Weights of a small transformer language model.
Size: 8 layers, 3 heads of 32 (1 for keys and values), MLP 192 SwiGLU.
Training: a variant of Muon for these matrices, 4331 steps.
Each number is 500 + 50 x the weight over its row's rms, rounded and kept within 0 to 999. Layers, rows and columns count from 0. Numbers have three digits each. The size before them is the row's rms in percent of the matrix's.

# layer 2 attention value, 32x96, rms 0.0801, rows 0-31, columns 0-31
100:474544463502475465448538449479494557573492530518486587559526507649485506544487515499376430476540
100:442569528509474607458512526522563479557381481524396527511482426624447504483565542472524455448557
096:548414544572603397458518507443589513447540547432537490606521454523431572557474522512455400505550
093:513466526494429493452574513489512516583476525546579472527416456453496532480468453554428463504493
101:495449536416495420465518462458547392536471605493474536449429583534414500467483503509390530501484
104:500488467409588563532495541497572452437439418512474462531484473507494435521584561521417423508409
102:453509593479465482574589485570427437535511520500367401512454495489471493614538471550454560390483
102:518491509497496493478429416524497473614544436430541520464471543441575436511466489511456503479541
098:501498433422431409486480495571452463359534568447537486542484535484504482338545526521537431441454
100:531499403497359600515494547474465491449542519453528552431462483470577463351416472493438506494490
097:514504464531482443654404464426461431504493499435432500522513528467503504435525455558481394524497
104:515496501449479528542626545480557490445581458482456552587464458471425532461479496450436505508549
097:576479580435436573520448428503471512578427508474520520468444363485539439489482461514520430565402
102:508476518509431422559375511582547465459534503523456495453528559470552563454471442489444569458511
096:624566561487471503515579447529483476441492584408548522461418513457531562554347531578524462466512
100:551550482535566401441523658493504505611506554404475554456392529451593489451520459494494560442593
101:540458525466565558338582541534448462410490520493478521505432514536549530561442482526414438543527
108:403538526391544409563591477486536511444413438498461484455558569560554500438461505539493516582537
096:478526412561429502568526515498487518545583432629410465499424480453558446468446488495557512490579
104:483619493458567552440401454499525484487552457416457440515488596452478433506447503457512491583553
096:528467524553532536541385602583473463490539456441506461568434425536441451487467526460498485505608
103:547510408458468526577445529495470516460537406451583439441560428577539529566513505414483450400462
101:441565515467544528557392451469361516515521522516487627534496463536557506459458561524479512522404
093:458536496479576554454551413555456563557486462557461454501469486386372486513465616482519561523463
101:570592600544456487489510530508542513471504537544486517438472556492510530445540481568549535464451
102:498528480575467562572513383527516443522510548442477519556609448517440461433510472454510495520536
099:576477490466592596378482439583498504547480543479504465456520466571455499439513477559535544481504
101:588447461544493493539513600548519490553402500473510550464471529605428440514526504536566525440481
104:487437444587571583608517465513556514498536479477503568495398470516498431462566512488437583576484
101:618520448454550447464505503472470499464491536501450446519597391525450502442559461437511551517485
097:440472441511504452516507406480554516399415532401404612486460489538536515454511492540546529408492
098:568525515585450491474548483430564541546596530578563543461519562554408461598500501523486401533458